From a checkpoint of a small transformer trained on Wikipedia.
Size: width 320, 5 heads of 64, MLP 832 SwiGLU, vocabulary 20510, 23.5M parameters.
Each number is 128 + 32 x the weight over its row's rms, rounded and kept within 0 to 255. Layers, rows and columns count from 0. Numbers have three digits each. The size before them is the row's rms in percent of the matrix's.

# layer 8 MLP down, 320x832, rms 0.0885, rows 83-319, columns 480-511
096:150114128165156101137101120099018125068139099106095150068158110134119151143086085091119146096125
099:142103139104117032149171150129138059139159131139144095150091130225083134159157203143127081143101
098:134132168152128159117154173114127170112100111115109105110167116101113134122129134118179103158153
100:118036150162133102076144111142100145168150058155112156140149145092099123127149104127170106154105
092:177106197097160145142150144115167152197081153157154129144123133151121219149143157133133101130079
102:161115166125120108169167130152142164111137145128113106134081194122162139162130103117133144098138
101:120097119125131093120158146106154115174113087150177123142150098084163211142130134098124088138087
094:142163073158156156089135068140099119150164188106125124128125196100179119115147153156147088085127
098:131093192128119096135068207151104193151152044115148130113108125085175141161159149091165164150132
095:131168115119106132156109146158123152156168151057083134107123070136137133158132153137128203126095
096:160096119117145139083167099109159025126175166127159134117093172104125114181081160125166120162184
109:154066130092160077066139170073138103202187149145195182143158112142101090163130162121100146181072
095:075157095175130134159129185124160135173167116174155129118114062182119143033165155097146089168171
096:114104109180157149152161168150128139160130161117172167177174153153126179092131068099111150141126
093:143095154166087091089134078128168069149124158185086121172140110073212166118109122094110076137104
100:178085124095096070085107131104129128167132138134104188184069121101129142173126126145135148114098
092:149061086158104110097127063143129130141157072183090104192157143142144193139099093146091097190081
100:147146114088116113104158101138143189169138112132054119096135140174114114099164129114160075163193
095:114121081115107118110080079096175123139082101111087161128135111157169108118132092163140068125084
099:129086107122116119136162146117087149088084109105121140136116128151096132151077127100131140135114
100:113117176128111132162164128131122134121086158111130168074142088099173136098089101108116167118093
101:144146120138132105094149147145130124112106089096144126152156125124166166176128130162109112202099
097:113107111149156154117106113168139156108158049142097146138105174161132148132180069118172070074153
092:164141105088132148136090130135204098174050162134065124159100132132113143148130166113177092147183
098:089131070076173131078132137164145160229174086117070102153111127146113105094115122080136090128160
101:061117144125163141114144036104086110146180111130127152138133101142136136126173162191104089121131
098:197166124149153119119162137139101204091123142175169133147093093159174186117164024125117134171120
099:116104100145167127144121148142068090093103127182109127142134085181106115134154080096108134156167
093:121160068146137098100126147131088147128186106123112147152079037137156120137130121149158140114116
100:094152141116057163137105135115112089098043187139173163130122059091129178107124132140147086153142
102:148173077167144145160139160117140117153123098165090124127097159141160164082137121125168125154114
097:138159109091170130144142084147207209137130108113186115154142186140123172086174082134174064117113
099:112090107075153068160160084123192127142102130163189130108114110125102085131148141101194121121088
102:132118132132121149145153180186112149134133150110143127137103164128165102134076096102135150148162
108:144116106097109129153072158109177101080104102229101089110104116160126030145067138121141097096074
102:145131097133072104152178163176109088105140130115144129149102142138157108100098149152143126157156
092:124096147175143099110146143131068159083112135182196167173161162086110121136085078158088109093138
106:098144116153174140169121115132141154172102102154162153125049159130145138163096200162161136087127
106:141119108127127222182119086100127128141157173193159089127123191103132129097155151153110169081139
096:151106132143127153109152114175080145144185123131147140105144208111149121106162133114089099135129
100:099040157118130099164109125107116061117132128133104152112155207121213190148111156148110109177169
095:170150118156134101136113152122201157107140147107165117111072060133134074162066064122159132171082
100:086159100135177139122086133109122136196163121085139199127178123084146130103152140152118118129142
100:128150160167128097151156129117122134151132129113163146146134162066121151124173152131156134160111
097:080146158153137168131144008078120146155129125090105114142149119131118119079176141184163130152113
099:146167107113132110155122134169090206000129101101148173105159113144147072128078148110147079110051
101:091161158144125146142169043073104181090079159077149135145166124074171094122151053130122150114181
097:113146121158098184121178133111108146109098066162146147127177096089180120069149197115180173112092
100:093126118122150150163129152163088141139160095064152121129125116163129139172158086101140125122103
102:170098131134153179139118054138066157170090181155122118079131109077126128140125110177169200108088
101:169065062119101171102137135111156130138116059177127069130124123124094149142180120119133150120187
100:164141180094085139121162142173162137192179096143085132159173118124117148141149149101185121084158
102:155101154095144169180149125164151141092206155193086131139100149161111115117150111140166160116095
098:120147176142095141124134125160083131153208169131137128169071117158131092148097103120127090134106
096:087092132105118151176139119164122062056109125109184099091128144079099137144039082142084111156128
100:177180156114067141128145137114155123112141175122072176149136072158221079133132105210096125128127
101:111126169081062086163181098131102168114189124158137109182194108149172091157145130145109215105122
099:156104221094160104179159114114070162194125101107045177197156143100174094100150105147114154172144
105:119176103125122121101129127118178124151088121136136122124181093163134165056141137112123148162136
096:138166097089133116078161142061109087104095106110079112100144116104069046110086123130113118127189
096:120128128123122137126180150141167089103111105124132106148139131124134177167118201094148106177105
098:107116174083083091078170148130123144134148069078100138057056118100085125084115111178068116082095
099:141106158138143099111112081068133149141150121111095103102164094103141120106146066116133118101161
102:185131081127054173135219142096163136090127113215116089174100040125083147106132083136211150173138
097:123129075138145144100120128088172188110134161115064169129110132126123099100076148142175136157120
093:139124135106124155060159136162150135146141123195161038117083151120105128168142160104119139106102
095:161102095148162142171154049109161146144121189125127113069169122116090128084123124160103139095087
093:146118110132169108152109109096072134165159142152053166192105080124140102147081099135079149126144
096:152105143117107128187098114142208136143119147110226156134088123169135109131192155086155067123106
100:102124121154139165129154149121069022106126151140097156128131118118147118110081157123119112155116
105:159135115104104109118114154135091084069117114118100159176137092138114085130136091138115107186086
099:103122111157177164169083132190117132141144173121095149075098126045123137183152158168115122089109
100:129106048209094135106072076155105079119093098128143138108141110175170120137156145160092148128168
095:086146142067110128091130168073165164130150151150080149168139141141109065091158165114078077124110
099:124109092134083180142172117117099143147087131134174104172100105137089146141126089127108120088094
095:134150069178052147055124101116136085133157155164149116157079110103132149102106145125137127115099
098:129134147124086129101098154114133141101142114117193073134115115054090138144059161081129196145174
095:147178147177152127157135129122139138138091153147147152109123101135142127150157119106156132092118
096:134161131150127071113075183166157165151094149116101116089135094146143106131161176176170169124142
095:122089134161137121097070107087149126149099099115126112130128183164159080142199193131121126103141
100:124123110138107157132138098125110184132084142165150125119237138103150150136148150116092118104155
100:135163207149139137175160104133183084187128054184090100158119110118130175127079088128093170092094
102:120136161127158119092189074101178165096121089144136162174124081115160156118112083100119120157134
099:113150087165165155144139126052102170140121039137128063160110149124139172122113116113117134103135
099:155066159124101075065159139149133060143132098124128164103171061137141203093134052115121136132140
096:114082133164097130096136111099141096155113085073098120172161109140157090108112112181155119118076
095:142134115168129105122052122106142122155160136125127097085125123144121123127129141141058151135109
099:151198095061091119093105074158140128110204071129153127082097100086159132137091151159149099162196
098:130146113128150116055135099151133129109105159184108110189150160136168160121188192133139095191122
100:111097147108104137118122190126159125129143147159131141070114147104147096163150181119170106156154
097:111162124088165131111065085140089141110121108118128120092103135094120106108158159115105179077166
198:075150116151133125151091088119128148117140126103121129124076181117144117145084155194170156129131
098:141164127116116086122138126129198119116136113145103135108158148128065172150172127157143113180126
099:128103129127128162076123125064121064142134109179142109127101139147131153106076185100133150131089
097:069148136131127141105188178142074076155140128119108093118173091147114142142089172082073140156040
098:181190133117148134113099167085137093172165102151105156119166120129102139119102039167127152129119
103:122075164138153128159077155149107087137177144128171116130124089125136156163136121127117159154139
094:104105117177138128147095165106082104194096158138127139174112129042137117099148073104135143128105
100:137108113140130155111125105072179097097113098156144068130099136156099058132112123160148098075138
104:166103118156092125086179099251135177096096092103137126105135144087125136129080166132083121157117
096:139039039113093095136139124090069152120207135141082142109119199099168116152149157133140182110130
103:120155152126082063103149109169109081091114124116148090102139105057119144138141131120141126130117
092:123129151114142143126116107062145101143139129143134128159145168134148129173126139121171151117111
098:127112160108122124191143153113124146088109116150093126144121096111102139172142120095100158124110
101:111128129175134106103138102183139124074165129124191110069118163151119133122176112123162099139135
102:117154084137141162124091082129064091115166087113111087075083139126056136088176139107139176129198
095:115049027108112136194077155144083114108114116109139140130139132161127094115134159136132142137144
099:169103144072092171095148166082105139093129135094164127139095196109172100156191170101146112127126
096:180137112126160120162100149107110117142183126096131129138176114126162103138182082170089119116103
103:121145137119134140105100135175086169118146135081143077172050121133165069091072087138231081161167
095:095129132155094126139136114110080117107202170139197150189149043096162146101078159155119109167077
097:160177090148194146162141167161144135079123105109110165094163152099199161120101119138094114122168
101:148095141161138148093119115106142123078135245149130101068145180154110084109105116137164096167166
099:111046127166146161173098105140139095096163122101075149146138133112139099069099104156149107101069
099:121092152100157152074145178110089165108103128190130114134105113120125082098150139128167126144165
095:103136134122138155168109169138155118093158067146104146133135114092175094133088120086173163114164
101:163092084142122156150129147110086180074205096181168128115134135131125089134150163163108118160138
106:104109162089057191116126129120099186136171129121217135128102184100126146179106169117089111141173
098:126117147145090208154167048075132129110102112174123121128097140132079151135154097112070114152104
104:134078140099111089141092108155129205098067088100166136170139088133148079171081108128162070105052
090:107123108164124120144132126090123145135184104129088164189139140162145113120136121160154121109105
096:138082132156133136127113115113110105184149116140114183116113108112160159209125123128121097117168
096:092136161151075096112137147133105092221094134152124099090152134124099107072075114129124186174098
096:159176069118101135061122138109109131133135070193085158133160157123145097097123113100173096086162
093:127047123128133151094118128175119095112108129194131177117107162090102129173136084122136136100102
099:136126150114152165213093121101084139116113174133100119067105194173156161139146108101106060095049
096:152155132115166138103110052140132194068084128116194162114151116139148150151217102145091136159125
095:119108089076143126186067146192152127182155178155126142163076126123109105086172150083093082105127
094:090134120107084093139138189190133134159117177144111159110110104075129090131184190130041081144135
100:118130189096136168165194171088010183149119181152077146124184136079128104121118146088162067084157
103:186067157142116135074082143141109140102055199141130205036092157132108122109121147097148180108118
099:065074101073118158116104096112130135134119159154098162135136077137104112137179110106154098137131
098:173086179094172147131129122165161104155110098154170123139109129152179145123081166133154112154067
102:156099127112098164155133140136153151114137184108162092185165048115158072078084073132193033137121
099:135106133157116183126146145093152123160137093134080117153145158163135114113130087097147119197106
106:149141148089177089203125156145071117130137154118158169117138124112145112180104102140124107095123
096:109134146114136108094142167095124132170150102180105099165129119116139153144104150109142140147162
096:144074112130101158139188193156070166125185084133145164105148167133089178142152085145087075081097
099:118133113123113125140148060134062127145142134114133121052083139187147125141155175145128094150145
102:234084203130173105176123094083107098110063104147139115141132178137146089144126200140108146144086
099:088137151138127095185152138109091054094136124063125129103092107165085120167099104131114030148077
096:127146125099192181112076155106120060123121111122082117135123172125111111088116126101090112082155
099:155081095115102119095042141163196117090131176123177100118183096123139152142152113145112119117084
094:166134167180140158143187077131126156093104103096154163146142110095139079123182151162108149126066
101:122120147158093147166090209102137102169051165155165140128174076133096105131180081127134107127114
100:098095155134194067097100124119096114103091153177126166102092093115164064093094133235203154115121
099:103119131133121142142114166141157066140121114076178130140142132079155160129153119056110120094183
096:100033166105113072086106062109109167162101157035168133189136133130092099106167156111113145116125
097:139133157160134098094104116145115160149181104057093105151084165114182135204144141157145112123089
104:133146111147091100186126159125151131081072137155141128145099080126148108129133136134082160130120
098:129113050109135161144178064134077109145149172117130174111169125166110064106119109135105138095107
097:155146143125120089120137168157169151135097142113120099167161150132167077168121095096119066045136
097:159072169122144135156088146099150034069097140098105101123134089159153161122123104155156142098132
095:120118112159139146161092175137188174174095115119126179152105127112191208097150101153111115130176
090:181134134151120137113100086099173096164118120077148140131133136116244128117181106113112159068153
091:115156186140089106097148158093110136074147135137109143130119128107145119152098138154136128152144
104:102135166103180128137092102130099117126118070114156134162167176174158132094165131116177169203162
100:076071199082121142144166162095164086108146116076173150158106130120132168157120121114123154114118
094:165157113149171118123152144153121133113106152168156153175152108123141134178083115145138125168123
095:127172147170087136083122101162153062137089113111106118090111139157155079127097181112130152126129
095:156101151141113154084115132105182122158131154122125086133099103084075176168069186165191133141067
095:146106105160117151159135168093126137119067112131094143152166027140077168115103156099169086160139
097:068142177139091096113129146124103132216139113119078137120165159144152134089173165102138132120078
103:093184137136157103135127114155147151117108112103152105140133157101120068086130122114156172117170
097:111114124172055175161121118172088179082094078083132149109102114095140115135103082137161176119098
099:164123124088188119165128128144111138143060175106145128186160125196122154156111094116123105133158
097:137146119145116115104139156119037097137121132186125069100104136128105116159111070093130168117176
097:125180155076102137072127194146082135126080139148068157076147179096210127161132101110131164139134
094:152114161090143073178064128075084135106120128089173157080147127187118148172143156146125142176126
103:115125118104101102055091143169157129113122088164119117122069143112075104176199077117143161106098
098:134138178140106132103091167144148139183123056115071146078141071135141141149129133127139098155138
102:116122120153107129132126143171131127146096144184163180098147151215185184115146105128131126094100
098:138107130106135082186146121120096096109175154087117102128142074177204092082126196155137163099176
100:158105080098102108143178105083124118114128144116132134155088156110163110105164181169173155115109
091:121204084135083123155099112163118085167150107164064147162120161167189106164100111103108126121098
101:157156151116090114091156103099079120179168151183103108079129138160083187150122116132131179112152
099:135153179099122126059148168057147136095159189099084147114165149172121190164131087101158163087128
092:156139085153088142016105125116120168121122077160117079166129137109092086128072138134114085194142
100:100149131143148087136136025169144169055113141143119117153177158109125113098150123150189113165075
175:163137109128083131139155138135145095128139155140067129163068138116111101164120155157181081101154
095:134139177141094148128146112150140122118173146136117060147141095143082132155121117080146156098173
108:118142175141069160107171125102148141112075145147165171168141161103166131166139149102171074081090
097:124157140158196144141173109130147108080140115142099139076178126137083144099086092103128158170168
100:083087146156082154104067092137145073137142097175162092143186060124120178099144108101092141159113
091:120114119081100077151129144123065136162096141139100154127087112046093072120111172096097114134151
099:107127126105144093197071116126107106116099046113183089087106129130086084144104063124164082100127
097:121126146082146151142101044032157137110112131100118122130173150107069132110127099088137058110116
097:094125143150153123060130094149109093128176150150125153082108131093145137143125107139105176200119
100:153096111123108126057110119190161118171139075141146199070120198082152138164116073156122210121192
104:164093103180108120124090160171128139079133161140135104091104105100161199127074111115100105119134
097:113051141138094071183146169153115122152077140122118101171144128126130118119161165107100114127092
104:147146067103123108141183112064176088154111110109170125119148126136153113124112094133136189132090
097:076086134124097123169128058163107130117118139122133157181133115147165154181146129130120070108174
092:111117175132125099131110099096156162079105129103106143101114136155093086096163140127148119137152
100:096128242130121071134138142122096162175075114132124136152160088124139120144117142142136156141075
099:149033113124126127159102143155123147147134118107157083125113186133116128127129146150134153079128
101:023152136094161147111102159169137163129107112145108085125122153153085149178069156119137169140090
103:134159117112119107171133116173102125163114104109147109100089109171135131095135128098170104148123
098:161139152141183176164166140127115070169150183090163115066118158125118152165110140149144144089101
106:137146120145074173137133143112077137094122120119133125078118159170122141139129101149164139146164
116:110074094128182148106181125150115159137127133152198033175171155146173146123106153116130156120071
107:117121092085126175110180098141129160112172169106079154126107110102081130107137113201128107166134
098:095166123121162110157150176137107135088139158182105133118149154137120145093126117112078167147138
097:191113102053099100123129146145074087142194059161141104098137120065133112077204067152142132083122
098:134186086107118141177104116119127118129101093126165134126104106139206083191131168122178166132202
098:073145160110098144106166113199109131136092108148140130155152050137126187152148109124118128168222
101:114112120168219193071084123104114120094103064077124160127033124084152128163153139124129077108172
094:128128148096158155173102170145145115164097125112156111117163155121095146143075170113156119059156
096:136158151180063110095136103076169111084134134184104116110168183066136078143099130097144092103161
099:113122145077134135150144137104149103155176149069197102142173120179116145191131168128119066113139
101:116099181120141138131164085125116139149134168164104140177137160122126142092174128100062198165113
103:113161142161062113161081127108131110173155086169188123146136125093106086071161156146155140105093
096:108127167112167125138156080166120111163083078119120114153142146132101175129099085178133127106116
096:158078114166128094157083204165166089121128157094090103064075142174102119140143137132090182148124
096:137109135185158072138215134123128132123149114156116093205161109142067157174149145137163135136129
101:120113141162099091119136082136097154074158169142144094093136113124136113081116146112159111174157
101:092092165148087165166124090063130125154118149159135113102138094151080035108186130093110114135090
093:147082149174119144117115163163094110116133142149131125135114113171144086120112103115116168151143
103:187111095143088087134070103173148111145094156106204175108146082146102114172127224089129095090170
103:094145144130155110149071093098096088128138099160120170087127137118144138098186077120148098162167
096:084142131142142109144119171143109161112131142091126114150143118174088114101139140145125110158152
098:179126103142119164130130114153193121079087102134174095099152122132093177121153155114112135094093
101:120127116130063151137033194127120151148118149108133091102092118152144099097103123106165118100070
099:131113115166141184172153100090108108107108128087122139081159132086126121101118160153113087084163
097:136172104116146120088113164149155155126111148135105137134180177151082134143145078176099175099130
101:150077090110137142096172092081125144119140137103137122150142142164085130158111127145107121145130
097:095131098116162103118077063089164128158099140129123156084122142093103126110061139088152164098105
097:139126189081156171156159089074061169192124142166138160131114110104108099178132119107114100135105
099:111144061134160047151111120186128168094185175174129128126050145109114105166150206137118110152172
099:142121187138138100196153127107115138185131130063094118100126152115150049118139181081079063133147
099:172141108149082125178091105153103092149113097167154157130104084111127061099115143178135150134092
101:158114149153156150148093124125094147124161122112143114107128142154140146139116144119105148074159
101:161098168146144154114153117112120175076131168179109103127146035085146137109103153108136113130135
096:155159090128123114129114115172108134161108061145118094112127090103156129156099119141174106114177
101:153156104105083132125055147074169149132190063140151152125114109123114094132181109154111097131130
105:138110188150116060167119152109087106130169130122103106157185078156204075113099113082141108158119
096:155054120156162137120175193127140112112123094118142080126112131112083130156188184122131200103145